Weights of a small transformer language model.
Size: width 576, MLP 2304 tanh GELU, vocabulary 37492.
Architecture: learned positions, tied embeddings.
Training: 1307M tokens, 4986 steps.
Each number is 50 + 15 x the weight over its row's rms, rounded and kept within 0 to 99. Layers, rows and columns count from 0. The size before them is the row's rms in percent of the matrix's.

# layer 5 MLP down (transposed), 2304x576, rms 0.0199, rows 405-412, columns 480-575
113:50 49 70 35 75 62 59 42 56 77 47 28 70 51 24 70 52 46 57 61 45 49 44 37 18 79 58 57 43 63 60 42 36 57 48 36 76 51 63 45 41 25 62 46 36 36 28 68 54 79 45 82 54 78 40 64 58 44 47 31 52 36 53 65 38 34 44 50 50 47 29 46 67 32 24 30 18 59 28 73 42 40 51 48 42 52 38 36 68 49 64 37 46 71 65 41
102:22 38 53 69 41 59 66 44 50 57 54 13 31 26 72 83 66 57 39 23 49 50 40 44 65 68 58 26 55 27 66 67 80 33 77 61 41 35 37 63 53 44 39 55 62 74 53 65 57 59 44 72 45 32 52 57 56 20 64 60 37 47 61 61 25 45 55 38 61 47 40 47 47 34 45 48 38 51 63 57 40 33 42 32 60 47 44 64 68 57 49 73 55 43 31 73
096:62 37 41 56 65 41 36 38 54 54 67 38 60 75 55 56 43 72 48 50 69 31 66 54 67 76 47 50 31 43 35 70 69 49 34 60 25 63 81 64 18 10 41 24 41 63 51 48 45 59 51 60 37 35 29 47 55 60 57 50 82 47 44 19 61 35 01 42 43 54 34 78 44 83 44 29 42 46 32 45 40 58 50 67 53 54 61 60 38 60 42 59 50 58 60 41
109:36 72 49 44 54 54 36 43 93 48 37 79 44 77 46 41 34 29 54 30 54 54 56 67 68 60 49 50 50 37 43 53 49 44 80 56 39 55 53 38 45 61 66 50 36 58 51 69 51 74 67 59 48 54 70 59 53 61 56 30 49 43 28 32 38 27 50 41 62 42 24 47 64 67 42 68 37 57 37 55 39 33 58 67 50 45 78 42 30 60 47 62 25 49 29 29
107:75 56 60 29 41 54 30 52 41 75 45 45 17 14 56 73 83 28 52 36 72 41 38 69 61 43 41 67 72 63 81 33 52 42 67 44 33 68 60 51 41 49 62 70 52 69 69 55 21 32 18 15 13 49 55 65 37 53 31 78 64 46 74 46 51 38 66 68 53 62 46 17 44 39 34 42 58 86 63 55 58 57 83 71 51 42 59 68 55 49 56 46 43 46 55 72
089:53 40 77 30 87 34 69 08 42 52 26 48 50 14 68 60 41 31 59 67 62 52 68 28 68 60 33 27 52 72 24 47 65 26 64 28 71 44 72 44 55 42 56 53 59 52 72 52 58 49 63 30 69 38 60 32 47 59 51 26 68 76 34 39 50 37 25 33 57 53 47 30 42 39 57 60 16 27 82 78 15 52 32 87 52 38 44 44 73 43 45 50 55 76 57 42
121:45 76 45 50 31 41 50 57 53 45 58 35 24 38 61 31 78 54 26 94 29 44 27 55 43 51 40 57 47 65 44 53 40 15 51 41 51 49 63 51 76 32 43 41 62 26 57 31 48 60 69 58 36 68 33 32 57 22 41 81 44 35 66 47 59 49 65 82 46 47 57 48 57 59 24 62 37 59 59 78 54 76 65 51 46 84 52 52 65 47 60 67 56 36 55 57
087:51 61 40 72 46 49 46 50 25 50 66 64 48 54 20 48 87 82 49 63 35 28 41 45 54 07 68 38 48 55 70 45 52 76 83 65 65 64 54 72 56 30 76 34 64 80 55 61 53 49 54 69 25 37 52 70 66 52 38 38 71 51 34 54 25 53 67 59 53 48 58 65 40 49 49 71 60 52 56 33 34 41 58 54 77 32 68 74 84 59 86 55 33 50 48 63
# layer 5 MLP up, 2304x576, rms 0.0235, rows 406-412, columns 480-575
104:39 63 61 33 38 58 42 41 60 41 33 56 37 33 12 41 48 35 50 36 52 58 50 44 46 63 37 39 54 49 48 67 60 51 71 54 36 49 62 64 38 55 38 36 60 49 52 80 50 23 47 69 48 29 28 44 80 57 58 41 51 27 43 64 33 53 50 77 53 39 32 54 70 76 48 61 35 39 58 51 51 66 62 50 52 29 49 19 51 57 54 45 68 14 43 21
104:54 49 44 18 50 50 26 49 45 50 62 66 57 64 38 40 62 63 42 59 46 55 19 58 30 38 49 44 69 37 83 43 65 62 36 81 56 31 44 42 71 41 59 41 51 54 45 43 60 11 46 30 40 37 67 60 39 59 59 45 47 54 55 73 66 43 45 67 49 57 73 55 54 56 47 43 53 41 62 58 40 38 79 54 36 40 42 50 37 54 38 39 57 28 52 47
103:39 26 25 51 47 50 72 41 25 55 30 52 47 61 83 47 60 42 30 52 19 32 71 62 51 54 61 60 53 39 43 69 50 44 33 35 58 61 25 49 24 28 41 46 68 58 57 44 53 57 63 66 50 47 23 51 67 68 71 47 58 05 54 48 47 47 26 48 37 58 41 11 47 50 34 72 67 48 30 18 55 62 15 39 41 73 86 65 68 72 62 54 32 38 47 73
106:51 66 36 60 27 53 71 54 46 55 54 48 21 51 68 37 68 40 45 50 77 23 36 54 43 77 59 56 56 21 65 35 62 46 59 64 80 52 42 64 35 56 47 46 48 37 55 54 52 32 57 50 49 30 63 56 50 42 57 47 49 53 58 57 58 23 46 73 38 62 61 27 61 51 65 46 55 35 52 18 38 49 65 56 48 59 55 56 47 43 34 38 27 52 52 53
096:63 84 17 43 50 70 63 45 55 33 49 41 35 46 52 58 50 63 59 71 54 48 55 46 72 59 31 37 42 63 37 34 26 39 66 42 45 29 36 55 69 47 53 50 39 55 24 67 65 61 35 45 30 48 60 47 73 62 41 39 40 79 58 36 57 27 56 30 43 33 51 57 30 56 64 59 58 43 59 25 51 36 59 50 56 67 38 62 35 69 18 57 35 32 35 40
099:38 48 47 56 70 78 42 55 55 52 49 60 73 86 40 44 10 43 74 06 61 68 71 73 57 41 82 31 50 48 47 36 59 64 50 71 44 27 57 65 21 70 42 62 56 65 58 66 44 33 48 82 53 25 55 66 49 68 49 33 56 59 35 39 53 51 39 35 48 58 39 42 64 29 51 75 51 34 27 41 53 29 47 45 44 36 50 65 37 33 46 29 54 32 44 36
098:31 54 26 36 37 65 36 48 44 47 47 45 54 49 46 53 40 52 33 52 62 68 61 50 51 74 57 32 52 67 49 51 36 47 60 43 47 53 28 34 25 67 56 75 42 48 68 61 99 59 41 51 62 70 51 65 26 57 35 33 02 52 51 50 62 72 64 38 71 58 68 50 58 65 84 51 68 14 51 41 57 44 51 54 53 64 51 62 73 52 26 61 41 43 36 40